python train.py --norm="layernorm" --norm_place="pre" --init_std_down=0.0234 --beta1=0.95 --max_grad_norm=1.0 --schedule="wsd"
Each number is 128 + 32 x the weight over its row's rms, rounded and kept within 0 to 255. Layers, rows and columns count from 0. Numbers have three digits each. The size before them is the row's rms in percent of the matrix's.

# layer 3 MLP up, 6144x768, rms 0.0856, rows 5638-5692, columns 512-639
097:116136138140126137149155149176137161177160024102184137158107111107077134086101121114132164127118115075068131126172112103094054116201081106110133044147147161119132122127095085213105097143144113152111110147182109186158131145155193172146158113187163146102153093153149084152126144213121131071156128151150113084083075154114124138141165159130101106119106145126127162169165098144149127148171
106:132128162110102163082105125083142100179131136137149182136178103083106157080088096188135147118166140156187130100178069036139162139107153150073114146117135138169120159147142145114108121098181154103167068113121140141177081115175167147092175114190128134205128086123140124174114151120158157078094140034161160110079109168162164105103139122090108155111099086142150091037067093127127139115112
101:095096165088127139038114129204130161157166133167112170071148169197101148193059117061142085096106124122129124193146145108107109167117141095102126146061093133125159087140089114096085130141089153148110122116161095103163132141152103088163135091130141164165095057131131088112099072124098147079147158150096103192130092090100104080155144087116124154145096142119116111130086110138111062112109
101:071097166154092155139183070125145134073138118162174153132168144117109134152103110115138122163129117086154231158106122139119184100117099080162102094146080176099135140124185160140123161140129092163100072134116161133171148091117092102171175150197086109105104126122119118175129120096143078099164074129128105134177113119123171126108158122106075110103168096177110167142137137097061125108058
089:153162107172115095098122158202094164162138100142082150113167120161076156115103108157088120135084116153138148123178154110100144136124140066140163191085128127086154147120132134125107138094181195121111138161141141105119098087091122162082151214110148110145185099089155130175090147160113145128142101060085147141115105149165106175110094147102102135126139152134162176164147090103165165081093
099:167149137100086145089146133149157114090132131195129139102115148172095135136107110102119120100112080156144074188125132150168128110066145104133152112151122109134106125113149135120125159166116166126136177136109136115191156146104113116134089144111059098123119082130152148125194115090114120120131129108143109157137119151133118205144155139153102160073116130159047073079144150173105186108036
099:155109121129111123132154131103095126104113133025118076110097133164147190093152148128121129182126110158098090108110159126152118067068128120103117166088108106136107110104182138079099148110116115096137191103134102141186166190104199069165139089131086112095184139138159125136125177167137140148101136169111103147184138130162197096103107181087132127116159178116137178176061126118180177150135
100:115093102111152063130110169177149098099105160160071168094090172148153091116156107094123128085081141097123106094136168031147097126157139154075147167162168133178089165171104133145165074099110140191117090177094163116077083075142092128134100173129149145128133107140132144162136075133115136098149109179148077083104082159096108180136144149124121099123139121109142116114191109102139068097140
102:085119154114099134156129102156112067111161151157103106101140096138145160096155122152145109078143114063106110082082156060147174151165123108108107126137136160132136112156103126112134165144106109146153161137107161163153125126061125114183125112125177187156136161132154141144144126160180073158084110101108163109123139130108115181147105160149074181060060100133076100146122117108162143121114
099:109136184185107128118124169118098153108157118110148104095191117101118131143111153165160119146115110085102103122188155163168107180127175113146094137119153140175086145162092080140111101136082126147112204115194082082081144123144167150126130107141142137093127166136064130132175116167102142162172132156096066150102131123103079143146133122102162148181166130108113135107144071132092138106070
099:093123118153070174094097126125118129178125166123083142165096135126154081074137203174143192063133134177127104151085092135153149102102113133110065113132118089132191148108099131158136185173118119146109163056159142134168104105093171145059153106120041116143144157135123151131108105183087089182089107114160201134118124134143187211127127095111114098159143120119103112152166120137189081140107
106:108182127163155129088072177103058148133131117085079084119072120151156152075089149137152139127170084099127101136112167112140125118144148147140135085070153121139129146150132100142076091169166070132117092116155087130121142128153116102143153128118150149100119097095123171125176120093103122143136154119111071161172066123183125131123138091097122087090070191165156096098140131116142171102088
103:117133127105117081112118120142113155091135167194112126190118111108117130078150163075127104118154168148106131120038096123119055144103073131147146089128150100153089095125136114086123108127083134183163135134130176151090111123221071072093141131115133145134137169169118197136135154120099167132141089097165113122079149119109143130153140159097110134115095131095129168150108120117134138126163
101:111122171131135061124123144073129154104140173075174122075122077106119121125104141148189134119144053107072140087140119149155104157150132121132152105149112129085200125136150113114179172155093137115121070080091155149116098138128158070062135125104084103127116105163081141164084132110113122089110080118102160137069133114121102107107160103088054082130146126153058118076113146127164167152068
098:141059175081162149170099052148119174102143102146090076114130073145122125136166155153129080148158186144116100090163137096156066195130139099178127195097129119147110153122124125076170179114133194159186151173121140166116163191113151122094140145155103121092184147139175082103112138122111080082125107085142107127122127167185188146116191104164112139121146080141120095139172070184108074201048
100:116106155103113109183127136121098076138179143105108100128164098132159085163127088132132135185125091162159106131142168179121100076087082178167105121117210165124174142080109087117095168126126191119175143157120130118127121184108139128108086068169128137147107095149096104099101161166128109135134159125182175175134142155050167146129149119142127095153121124128187141156060078145139122084150
102:144124164081107153180156117139095067083136141107174091120103139157168088104149116152152153114119067123172108152128118192150097135180133113153118161161114080162144089088110149129173084127198151104064124110124131133085086099146046107101139159115056123078131110109184102137127089092142109102109117141175142140112155128093145157109117107110092138139163154170157195140156127158165107089147
100:136132122127127136101140108170133187092146108104069146155206121096103128100187139151105212096123112209118162120138122167147138179105190117097116141136141058191191151128127104087072133176165152124181166106147135070098086151103140147087140125132087065151091188145156179098211141122129111129177109175103133131094126142090158119093083128143150116075072163163111114111100169162164096072105
098:112090124082128097077177131126142114096119116107112073141077111131088124180117137062122054098126177095109131125066147100054143142117080104066032120111098165110155124162132109146151147147179079143131139125125118122090131164073178099138105143101137103132095076054162191133111090135143092145189104157101128118107136157121153168104148136166133088129187174137158160165056088136055163056131
100:144153156116129118091164126168151055079082168158131149139134084115113099140077141138152192147173157126098201097144104152175143093085111139071131106121107118156072140113103086129119116118156200154150175159141143147167128152058123122104146137161146109150152081076159152106135115169128162130086073129184121098130150155169124107108181138194195064109068142182107133128117143161163104177148
124:097129109099157119146131099123144158136119113150115151075056152109145167163164164148165108114173139126111055158110084106114125128107112072104104184115162101126161162089195103135137138125097125123161141123100081133096165151100086181063141095117132086082148086211090097137176131118143125159113122080132148190142083111143112163151134139135127169127108161144106129079136087186127161099114
095:159092102149072147096120154093121111099157116164140116124103145152109150050136096134122095113104108103098149090075090116157116136154128128135126151124181130139158107136133130135108107123116150123127173107151113075135050138151068122099151167153084138148130047180094099178177091103077142200132159086187140116218151095088186111142105081150139127115145114123139049133108122125156144143075
105:168157142112148086129106150147087103132132137185115154122172122138154168189145150157112151101105075163164130114078092133137143128099101147125111119083137115159146135125134145180174105108088132128133182126107195069079152117172115163106090047119154108106197103172068089104125142084152107087132078083111127179079133110166147122126158164117155140138067138182066126075169143100130126106106
103:113108226108116132152113121101141121132084146172127082071140110131090150166126106124154177070099133121089122141159103059151116128133052168116164147123099123075098137189194139071174071165100127088064104125122190161090119099118159112149129132123089110113093159102114144118193108156166115115193141105138118096162076157106093127175189175113141101114104173120131131141114206055084150162124
098:138132115060144109097150129099064129100116116131080097079116125088121089090183141104119150148160131081066144100086135113128101122089074147138118100119090081099054069152074085128120111102039093116055096122142114128111093161116115165128157128184111158169087104143157168176121101163163163134084141077109097115163133161127114108158211135108115135133131127094143156126097115118133183141122
097:082141086131150183143096149147160158131103137162175094117149168122121115179110116164130115109160080144155166057101125132158130188130135131125122159144148163088164112123156130106114156175097103151063117150063155149107135160168130158146158128136175150144113191136125097009131157139121170145131100165105163092135123185182181119067117104158164056118101095146131152125147158103205050130188
103:118158132159159117152122135175170146138157134119119125079155210110088196106146168137163139144121118110176078121130128097168182122105128145176153154134111108141107120141140180150148162131145094139104160111125096095135118127142131118128151117116157063102091148141090101129125139147121116147142147122152107126104201163189189138101176108188105122083103127140133169110051132153104091085117
102:082158110146130102146173142145077125167118140145136097147100124158146108170097121083034139087121078082112122148170171104156177141150088195152129109094148216161141128099108131131096071103200117166077094134127115093096106066141152151083113136135091099156111103104175161135138092122141126152119172127094125105172199136206110140106103122133085128140078181165149134187108207128125169077161
090:114082163167112167187068080176122164147097159126096133190118155168055144104093147109175114104103134088141165129144204152128127163097211183147079113114237162097111162120116113112149162146162041119139157162153143134118120125142137091081097143079155137167164108109095170128093153190077118154157161112095216140165125122180149092107091099104096119097111131130146096108147160141101140136119
105:096124114143045130159111132160174149135143119076148111163146093131086056159115117117113162168153058117139140132130153131181145096139163138125096140083133125120117149178116148108119117128111129141081094081092167147139150106078109139135133161155113088099086030153149137159163065119078144143131194095087127053112115072106174165202173072151118114092111176118155113102152126149100135147142
094:103150047112146140110138096115084119122103150169152085119149132171108153169142165155115108136150058126117099111109146087170080069171159162164146110161078124090100133134191124172107155138129147086100126185074138118115122090115179169165135189138152110108176171130103131124101122145100168112119166131103099164135126131096181111140123061116155130160150169132121164099133202117098123102132
104:125100118169156091130137104111132156115120123118100113163118125128150131125134164177129175155131159098153142122135119091145105084114106219177161082123168150141093153106083141120075134146119090095142190178143093120133116152124153219190081121101163118109090126116150144149106110145107130101172123130060089113144070162144082118136172173153103112117102113164137127144190099121092116099137
099:135126091130072159107095151079104119150101135156101136181107174116115105219190107075109142112167114101168151147122145147143093110164122140108137155152116179083138187142122121143135116160128125147195127151133122108096113166176109143150129140100138140106118148103134073152214102095183103165150126158079114120100178134105154180217161125110128204165142151031145166109073155190118107155134
102:101167134109142119107162127067175120107059144064139138098157143135065163172137133168149055156144116169157087133136161144136118129135112095119136104157105142050115132131167071100125136146075126050168105072147074140154159086128118161227131152167169145093117118116194140115097107095160120153042178124081119106146112148087128099126123073122116168129116165069089117099157140085092119131140
102:154127173102075130125119102069077172061091095123100102121130150082157158053094121154198162103111110119128141150147167151085118136080169150118166116093095122109119138094140096141119100099185074086168091106101121076145171107138108105124162144086219089140135065080153148115159115112182090116118160061083191153107139119104173073117168188082108113116141141145174133137125111105112140103168
104:115176148136080117156093143106147130158106173127114155157146112130093133105118135076146125138076185125145121143157123145085211191142169085077145195089101116144109116150122154108188181161126079135127112079080154065156121173124128149120128140100087117089165096141143115133072121129136134182175083052168129124113121113140083166147118187113178128123165160110142113068084152122061156105094
098:124161138139145124090081079144132075126118158164134122116097154132076122174112129111103121056152119147135120134090098108161120146102144208168124096152122132122129118196066161135095119153135155142073124139111159113112146123085168098168161100172088140166126165142159096137164165140073109149069083181166143078067136116111067060173153104125079086096136115083132125120152139160186103103142
102:126124168131141110117136120100129135100091190099127119097111086145094136111124086207099116117046102176114102132130139135110116173118157189078127093098170160143115128174159109120150166078157122152074149166155124134127129110099129117128159164163174080094141140165139166141093118128166102136163104077140149074109138144103172192129141136134159172135127077134131117127096131109118159106130
096:193094146120104172077127149133154159147059071147129115031156113133082057147037165165138092167164144096102157118098150188124142161090140086100143146149124140134125124122116171143124131130163174098114049092084106097152146101094124104171106149113108131143110190131045073192093165119129167126097103114153193075142136133103139130103115110177177158108156154069141140141145132168096143081074
097:139146100129083076097136128159121127079127183084092130109120082107060149123075154132119147178125162148096135104161123153134140082182165064085119136124115161071032145127167106118093181098137159144046112145075061065098127127103131126116097186147143111122115089105115094103085152184153137083077108185114111148130098093142114105075111149163063148136121139128103113103102156166139089049118
113:127053157146063108141147131118088113120142116103171047118121121112148143146114153064143129146103135103106107100197155134132142085136127169155125119132070113157139112079118157121084152149143085139180154152143132143177092083119211138144127155058175116126117132121239125114222138132128136144151115075130163083066153121142183140102187147076144161161113151163134136113074106120127160166084
107:098093171104122121129107124113147174111025149134126136138169060140092133168094124142118183059097110107119173194156088130134100135089106128120149120140099113133127149124130064096117123115117093168118105171156132119144136114174052154186178152113149155102127153151195111159099146119136119086140132119109135098135195120155082164114163097140118076135160119117152160113254117140174073126097
104:100121094137155066099131164098156074134131141103079140131079158148178136109106161123093104173151175098124118133083081098154097143185140149077085080080106086073154151171099108114123144146174134111152089131116128183120041160133211155129086127095109167124122140176158086101120107091138147144145140091068137121173141146122128147162142126109093078131092106194155121100115107114170092145206
095:072090174133094141152090149191111115122117071142079172124071137209146152070142169064123188169124167167125090091102166135174132156148202148139084125144122160122145050195127175132148130085111161135124159162194065185136150115142125130114119178135185121104129222156107153184125167065137131124100182109144117115146131063194117143140107149168139123084124182152113136184174157103082161114157
103:141155130173103126121087099135145115201053135102148170094191098132138153103135102074076125133141176154066176151097147069107166129118111138098143161126092103101088160092151169151081093163114123178130100060102126108158111142095149063103139120153127104156134119148098107137116068151150127120142163151151098140138179152181168097097123169150167153157133116176125139110149141092145154156125
096:104076136110146116108120171085091112096156150145106149109100123182211095143115127125125094164095130174112102190120186148093116111093210150134157125153140106126082115088096101076203134161063123084110129140139099112127129127044106156169160183153109116152128107093139117069065141150098135149113117136173093181168106149173136183137092170127100089128127132122112097053157142199110145125173
097:133133142139128075165085116118124054138107120081116154125086151060092082150127125170141082128156138055131166119126121140126158121181034128109207132099199172048134138116088117147145233149129140129096141064187121106143117093159147117109146128099136055131122121148154117136060158121144128098122124120109128162040146049118185150139128102152134145080079177151107111106095153173117103152145
097:108093146146113109142122134144135136112135121112077178147162115086144104094112162122113152136116128094121122079138076099170156099113123151134113130126140112143090142119107159135095141110108095177218112151165093178093164117161074141101057200131204140073121148075121118098216115094063145161117146156128132156145039162108202143134132140154112048177069127126140193097144111041118135077118
102:156136132164162110180189125135161083081130124162123059155099146130174092133179143121099112139153107122112109122161102097110138092174191100142116079078120105127146159157110103144141109134146126148114178069156201126115122097118089092070124126186130107114113141102065158166125101147125132190134097167107134092090068133119077130101171202132165097084092101197142138073129126120099138145111
096:110127162118155163092082123082073201162059136081133107110117139139164159133103145123148151159142169150103088160125130119124223121153132059050193114138160107098095158078112149174130177148096190084148130141160089088125048068153189082122132151092066136198137087177102088122134100138157098075112110114140151152097129169120160102118122099105113123137156156130101105124119121158151116171199
095:161171167074052188177136189138149138110095187112114164111114109067131128099152107088128126131127081138178099149138096153117098110107204120137133122178170132144057111137152107141161129139071112130137119085124159168206180103221122199067114167103099148166136178122122106213147144153116134126103159144107167135128170088146078118153126116144100090126087149161092147170152152124158165081087
120:148140101115135147213118112125092152116075129054052106178183169112125106046126132085097107125098167097127145157172131144125149162141141201179130140107141127181121174165169113092057160152121167181097126137088122152136182088110123150097079121157160096166149178091125067122160105162095091110159101139155161126144131165126103153134059090082112127173199102161083090161093104142081095126127
101:202125148139185117097129141114119133145127111145194120175110203083124123138159113126043108131097156156154194130142130175103107108176117109126152143111155159157137138180138110121120150126125055056034158119113138114158088140139153076091122107098121066061211141079094207118133179087140148121142128039151144126118122141157115141150137117165140113094091134096168132125170178135125151096109
098:120136130115149153145093153117089125139141140154038172118130101075055175122141096133100103226161092129146155127128152119117120094071095125176123124088093101107112094144223135102143120112169109135152145060166128199090155075101106195130137124129161134125118133091108118132139162160109124135146114114063102178172147121143094160107162127144150098163125112171078086110098062129155166157150
102:110106130157144139129099148132122108056108107078150154088202093105144110081164099181123124099101168095088126112134183105176097174130146150102137077147071121134121123208134183129079206110086174200129148121126131081077169153074110138098145140120124132036120058156184160172172146145096208163113080151114105096174123083112141139169155211119104104134119097092152143111115145054105116120135
# layer 3 MLP down (transposed), 6144x768, rms 0.033, rows 5638-5691, columns 512-639
095:085107066139124170136193126206112098076129176130156187122148073154117144124139123116093204126096123106105128128108219132199155136130143113119147129144107091117087113166170077188190105114155154167156057141081145138110126111182136159122130108123078073191154094098123147119154120118126076162103120116097163145097134117144120103136092071108065146116130167139167218140157180153119122138089
103:091119067124120089145135133127114152107097180119077139092220154082134090124131156103089116132132135096147120064073096113133115169169171120093127154134178124198136079142094131089049067079126145150108109113126097139092081129147153167172159158131178151101125172159117115169116056063088145119152081119136071162110063151110171160134075139095152184105107135092115085105160114093129136086098
098:112086066163132114146127122084175128076042116131177073112189102091166184151084133115091170114108109137155125094099135126150084107128168208092102120122103110134117189128124138126154102106126142093164172138117132156115182088113158144135155070150109110180093187134102113118124166111092163204091084075078144123139153109100102168094144207085125164078064087104153162181167159122197116172145
094:107104120100126121118146160146093088120084142180134113131176082125119103118108106148130134160132190128116056114160114119147050109091128153174123124145144150122136164134110111093102116108111145185087187126136140126092124132108188110044108142159111158144146153153151159132080068081149128171122166153102120160138115120068169171100122160125134127124135136064167127123127142092116119177161
088:153082130085129126117084096147155156110132101147070159170144131081169125180121122148104117151174163148097179177115072173169097087173131154111153096145141100147124146118081159161159087099103126160123093097126166144107130103096130141150122119158161064088166199093152140122102127118089106145093105130125123128092170156127149098106114077144155170109154150138138129126142125113100107160161
101:185053121127119150122053127103157052105151191167123170114177158187066144172107120116138159150106101098124157147139130132138126063136053115112110124101115088139137171135079080148123153089114138128080183111127184152115084162186146106106107124145097095096147137113182045116143127168115123181119175203119138124085187062080132116128078154111088119085128149095180109129160126149134139151112
093:134124159092123173127114151105204141133111187151168091097180153034125073090118123157110141129139124100099147127141101074120152137194109119149079133193104173122150151107108148171180122139133192098092135130116212085100124092146138164093130127129110130136119209148060116151168128139124132096132108078148117125101092120080123136177190066103048070174146139124099111130183113150093062096194
096:167124113124107137129130096137160181125113095142150166151146077102164106140172201124175115170168167179077154150094127108078072156133148160147092083156139110108163085084121096161134113106168106099108133148077134123101090152159049081126080078108076087136138151095180164055164082165160111089121127111111214112090127127083061120112135141182077102054066206107159138137115128171141113075092
098:122184177144131109119102069153120077157115088144128148122051156105143129128082162138129104137155065077148098088140148165126201159090154176117108125091092093065096156098129139154151123109162158144122124094101186127134140050185100146172078136086089115138169133167067154134149102131161081078153130151136107055133111164148141128182097076116123117097112093104181110161208109167140138119115
099:162137147107138083159152125105113169152125151153106109184175101042127099130153072103112131131173075164103124182064128095136149093112136100141129111160068125167133088125137121081167121199139132129113152173112152121179128096096109128098104161122107126107153068150162067139110187111158172135119057147133183142179100119154149128119138161122151109127074157119101138124127147129116131121148
095:174137107058101167163137124106142141148108077146121160130094142134119086167116166134124141150127131107126105109173139092066113108062195157138094134135115076130156133077113128088140104099154111105116096178099126159168185133134129055130159071126146165124169165125160120064137073132086101088211160144107111132173086159157134140097176153141132160197141142115191182075139117160098052148130
106:115218137100103108183178139110154145153153095165113140119128115116124170130108152120107126083101105121116112115137153112134167123153155136092121149108109161133058114097102143152125140130130138117142168113135098153201066173134034162110168173122119158196113120166184101131101079175130140157152155138138172121113132160171149110130082109147134167168149150060148204153117091121148187136076
100:137187064121097092110136150132125113140132084170114120075128138213108111122085107119051145125131157081115192162102085162081117110192155171140186121099088103150118100128119161162166169176181173152096110168087129127098117103146105142168089156072120153127119058141162123039131100128157146122049121140136129191185076137189112152145119128072133149159121103181154105107122140177185133123091
104:095104109132108123145108119120140142145090105107155126116100144120093128128133099129146153162157106114167128106142150144133091126131158169088175173087106131143155134114109149158115102090145150186145138106094157155125131176097085147154110139129098091163152098181080144084178151097087103110169135122135086141172101096157083110107147096159121134102146143106076085097118057125155116092123
099:074104138159151135131145179087115137106082104122126135154137132163071141118167137082167070219134090124139160144173137135130133136095143151117131105136148147100160132185125111100150099092077128133140114137114133119127116135045114135177105170102119152126102109131140143154139136094145134096127175123159122129125149121138111131132080167092125121110099136100073129107132091138121147134127
102:159172137139096130105088137125104136127152168163073110113122129125118161139157128165148125108137099097169133136087095144109098163130151100136122164120189089163140145133161130120171129134149103090136145139207115133119154086183152152079169098140138107143227210118134116148136131159155163139148174116086125168071138159206093127148165122127124186093079115169149097091127158144090108149142
096:108143147139166116137203095161173106116152189117152069144107129114174120089138152141137124045089110160141166141126081145160062125089161181163150117104090150148120120106166137117119135153116169126168082106166118167099143145152126140085146217105158118151116118103086045111128103133173114168110108155067131150063055093128168136143155155110092170118107137116173117110193154097124092136174
100:088102079106110085140103168191066142106092148137108132143100186202158114137135160162123171072121130152156097165103147184141171109101126117049129088157158124076130147116176132147097117090141117168171163124128120165130164095128099152114091135108082111100126138100192134130118079132124129088125069132038126126139129186163149092102078072192092120196144112113166155143156160084115131156137
103:135117173139111143092111149080113126109105175100158127174165134146164110100204166115106097148071098094127129097176121137110120142093098132125058146164113075190166100146158056115150170133123113157178103128120116103159124156120116111129133075105066148124135171167153139154070131148129078168175068117108128162117119106112100101139164133111135182174043085203139079153121121177124124122146
100:110150137168159129144128170072102111139182112067178126193114105129124067126114081178094088093079135120164129082176139101119114199140104146115195073121136115140132178089123077093102164083097107155100151102142169063146142102109163171097108136092158099143127132157112127066177161149138076118107133097145101200114085123121100156112075165127116127151092124111136165067150138138189160119122
130:130087108134094183120101135139136157082152150214148091177121151126191127119110116085126203133172149133144169125101123102144093127157089136142156095155096078148149175211055146101174090112170094179144056124146168128147144107107143148108097173131078154157152115163132103217155115071112081134159177124091077108097121121127130112130160081089074043121080089089126130161170130083119120169107
099:140168142151106062143119095135132203144151129139159074170162124076101141145118155188121185116139142140162128103130148093134127143113122085081118094160078195162136146163114130103116109094141107153112132118202119152128119146084084100131157090144123108194117136129126077117109108131150109107132067144178149114096141157107183066116166142142175133142194094132083122106184119128082117126151
109:163068157123120145148109137178071142206124102133136107072071137093152065129156088150135184089186163133141118139066131169115141149141147120114132131183141171134157156110107151152100137182087168194089138133130116114211090141170125145168150075134105118120104096157170089077176092184167120097140151121108093113119145101085151081095168126136155099138196084156124142117157160096095173159062
094:102082110092164170145148146115155115100141082136141113155138144149102137099124080127113090084094127125146115141096116149142134096087090145112134105103183153173155153113124133136143103176135191092107108185093121116122161160136137138141181152165185060138137194156102128067147137147094139123147146127116096204085154176111084124136137092158105082147146143126131086112134110179140156088177
096:180231111097138092127114098111111131165138148089128091114214105133140140109141182133155090135091149126107087171177071107128123111181091138188063147146113143120090094178142166138109153057146205182102036123145141094108061094088053111192170109081171153132104052150075193099121152114106146187126121154163142136133099201166128112135138152122082156138198145122062103108197177109073111109108
098:107123093153083094144142164083157097116171091106155143096125145146114127147099191094076194128088143138141137116107152119139096134172096123156071093159143109137108179124091113127125164115107113141136074110136089081103161131094115098131114131125123173176142130099114148199120121077135113113141155161129178178163081136145129148172143166120144156149112155149147106123184153112107130083070
103:125176164114094042135177084189135119132110047191145138131122141092155138189107133116138090153145117169130176183068116127141090127118125142112132183132163133139157120070029130163121081147124111160110146092023125076137094141134068124092063162123132188088106135149183136104092113122106082109116120170048124106077090118139178133087195100102092132136082141072156112066155136117110075096100
099:106112174108157098153112145111066140109131160171065163143120071191105083121129147132122157167173131072146117178147127116168147118138126093125076111161063078156112106103120106165197121127165129133112116133185134123178138161179074132103145139096074116147073161102071152144117126118106165137128091185158092093194111154112109083136106129182191167073092125086127155136193097115123166157085
096:099152074085110155147165156066087148148135073103121134125125107099147148141093149118130140063159167067094120129080113108068135066195093050167107201134095129173158068168133086124222137155161145115090073148114166143164076127104075182158105141078137144129119098110096078124134142076093098139072154137125099167128189090149168135117160150119131143122138148095171140123112080086167172125129
105:165112105130110131127107104174152144155117114152124098139100112160096125100143149150136143116154127095111108165157165136144110125122107174133121154114122094131071069066098132103174170132055153071074131095150072108152146139215102123111120118167170114126107150132087167069145172160108118158139084161129117186156075080135128074116155157055128200103104138226131101105102122059064121096156
091:179076136102110110114120061160151091118074134159117142134171073149127137162149130080151099134187111121144167085137156125092183100123110114083092136114103109179103129176203146207133162088108106177189141179130140171109075120097126141192094110174107135192151115081133093119119104085188125109165111148093156165201148183121150158164121148139091168100135169154112100097113117152120109109114
103:089141117119125096129150077161170140096116113095086168077157139129165106131128125203142129099135104148125153130109085125142132167157166118097148128123146162135097116112136157161153163171123184099122099116167137137048185129134086141088150138139133163125185100153131105112130138124152161102157123121167132076100136173083169152170093123119148172173155135120112128063151128148010156091128
094:131154091167058125100137125138104126163160096107130166116090061154129144081135081203139122140151133125110162121118159172111185126168119166111116101143060132110137123198147139085095090220066135163079195190110121068123139084114157094059079132161138057144123094127127113105123158130074117106172133122102148149082138172116066099172097143162110099167167111169102133134162146093128147075086
102:126139137147138087176111158128145117179131137158116186138118080122142193147095052122099160121052092172123142107117090083175041146168158175113135132189098103110128130167083126107126123117155122079098186182054136111103161170044166097157109150141072097134134155118112128166060076170145151117153113132122124117105113148113165168126160105156184137134170186138123083110073148149129124155131
101:182101169089135120081135158149142118176110189138118110136104109107126143151133125088127125117183139118144098091122136108120141183127102097102127094116086088162142167105092126135107080099146128136091103141080124120130141170118129132154119111107068108121115120150097181239122147111076118114176110073127129135118113170138083144198132133115116112144185119159173116102094139146084152124136
101:103074155143156127092140171093173139139096108116113125131129153129105117143068133167115102123078121142150123130133158138150111127137135164158123077063195186139143069089105139185140107169119147124169097103146098072162089140169144097125149124153186140117080157088082141080068139161122159112111079154157167135104085115085131172123107150143121204113154135154104155131121156044134158091135
101:186126102070144121153130161079066179155150140139124178192143170108094200111123163150145099112116115115142148128144205102027090096129103096173159171116152095169163110115114160098157141129059081132093126169144129146119097138177128183150129142120190107099134093118081146141118155092103137140086117163121129103068137101118068143146057109169096142141099253209143120129095129051104098122101
102:133104083138128178148109139136140146125150109170169096139109132082119124197090132107094136105055113142157132068107101069176136131095146163191163140168090073118165194155155120186193124156075173160107128155105107109100089130164096115155132108137145133110124144158079129143161110129152080144164164103103141129180066087150155132127089182079103148132119147123100120150138103102118158136142
094:135060140119157173079104124169065103152125159093124054157176089091142096135123148122137141111159081139113155182135158085123129151133115108114154154169136115093093147205134090139106148114166129137142130117093119091147118084111097097138098150069124135144123166160093133120164132138143122176095113135116147090114114145192150130123083082142124105138093105190146141162109164152152063100117
094:105131124126140138076204102105204088138125125120107144153183089132164095139185107160143116109155184077149162087123108150107079162150139121114145100135209097124200130152123122139102113169161193086180103169101133093090168114146163114115152111189116168092182194127143156100137116089136140118078123092151132141162051165103126105125194144120098097101114164153128146045147136169135137159148
112:133098078183063123128159079149171093043150179145118150138132120154131172136125173096118078115149063156093144125089154156112160115089163187127134124110095092118140161131139165121103173138175073125132119115163114126092075105160119111125103164119098091157164116075089120139208101108137134086154135132163103131194140090163150153074154071089096137169093135110078111155060086062107119097106
109:128137151171208098108105078160140087121135097085116154139187114159178108170172099079127148133154109153127168134116086109131126144082099183132163144102131154109128163156093158125087130122183136141141130143176147073125163114141160114097036137180104172125146133148060085141128123122087131141170128085151122091062113132148093175169108128129170105112110185165167122133143116064133155119150
108:117134135080129143119110140098187124093138102140147139132146143136110124107155120114149118142167094148150144101183158138137139117093094122172112137159104131123162081131139098133134157161068154141140110123111064149143120135143144089162096149116182148127123160145116139169104110145083173120169059175106166162100089134134156125110126135122159141125164116091047160140122197090116117119164
097:153151179149133149143092154123098117127093174064100153124157159108172167096113117100148107145109157091130108072160162135107151072114151114080174105084094107088105104115126114088128089107136104046147146160116130090115095136113063180159082092097194125125122135093037102088126093149169149129103093111127106159080147106115165131141095121131136167109080147102084161133115152150101119134068
100:144088121109109160130127123115154184098135127126105082117091135115183134150093123086112143171160131201159116091135101166078107069096144065139148147088150116142125155132159110141124116208093113085172112156118136103145140156181117165140152087167149096095131185097088138168103119088099088068152088095133097085157119168114134141172061148154091110156147116139135061167161120149176100151107
094:163131142111159142115069177133077100114130200128057095150139116182060122147138149122112146150134138111117091091134120122137097105141126110124122127123115125158187172152129108067153146140155104146108101112113185107077068153155049050149170078155141140104164112086129097143163164088090111117053136047115093162088142099124146127159141101144118125071083143156144087199073147096157150076154
100:166189091162118144138156085091152106148139084112115147101132095148155125109047123079129125070207100196065146111152099167137034121143128173114130084103121151213186135162201109148125121106151066074178136150136112122137098149116117080074137092129133118115131111158201083169145128119119126099154177152102133112140082088139089243134146132130127128132117140116068128157159128126182192091141
100:156129144173084155143174072140136119154090113135146181104083100138128081131165081155095058137116160116121096073164121130152153154150108160110107088059129180038102111113089126111117223106123194068109103131136098172140091167120127129138175122146114172153129126142189175149118172145130152134119158164112167129091180137106126088118146134134135155136132146132151073158191114154093108155141
097:157119087124183119146089160128074120140142115100150155124146168155149141130121087198114114153161123157132080089084176169165100068166075182100101150094156120127103122112101124147149106040156160132204114189141091082186102128181060079120143128205189130134172138117127084142134128122163048142190124141146161179137133125167082195164123097147148123110092109115068137159128066138127144157185
096:150148108073140145150056191115114133089148127136150127122030129179130187089135101104131108070065108136183105135127134140113156165154111109197136129127104108138099191162142166133112105166151132075113109075152152131121110099117163183114149132139149110048138090089135134172141176129139118175132168105154176113130063167157123173131114094134140117173128107139107105157125169159084105082096
097:090113139140157033118080110097071136128140094127153113171149139068134135092095159156148128142122140151084130186117139104164148149151116108124139158036182115092134110120098112102048082067133114088156154103106132111164102125083204109149133145173138070169101093106127147137062111150113096129128151173123119141155130165111102142128170203112150133151141151140152164090168143102137117115160
124:143111115094119097108081129158162111181108151092069199159122137165152115068091105126084104140115104139141104116144110145117172076133194206158191079147096098123157089142137105120103114060087223152144179109088149110148113101139125099123091117117082154167172144132109185098183111132085124108163172053157104124162121118178105081120137103102100146108124144109146173126122105102166148146130
100:092108144084134198128124106173109125103107082096093094076128133059144158144086150114083129190127113130148127124154112127127127114121133112146175094194130139110141163128102096121148171127135083190119112114107115160132144135172081065107130122133076163131104175220144073113084103111132128047109097112120089185179168116135130130185105148086133151095141093130077062103104086101180113100087
102:089110145112137142174167121187098154139132108102132066113149147128145118138102079110203114152148191127153131185150146159118133095096067081167168099131076081183136073157169173115171110129142128102115114148107126145109119173098187127094108125131156122094133097186116176158142140081087198117136117131145148069113179158097079151194029087127103157121102124192139131105158175144108076156163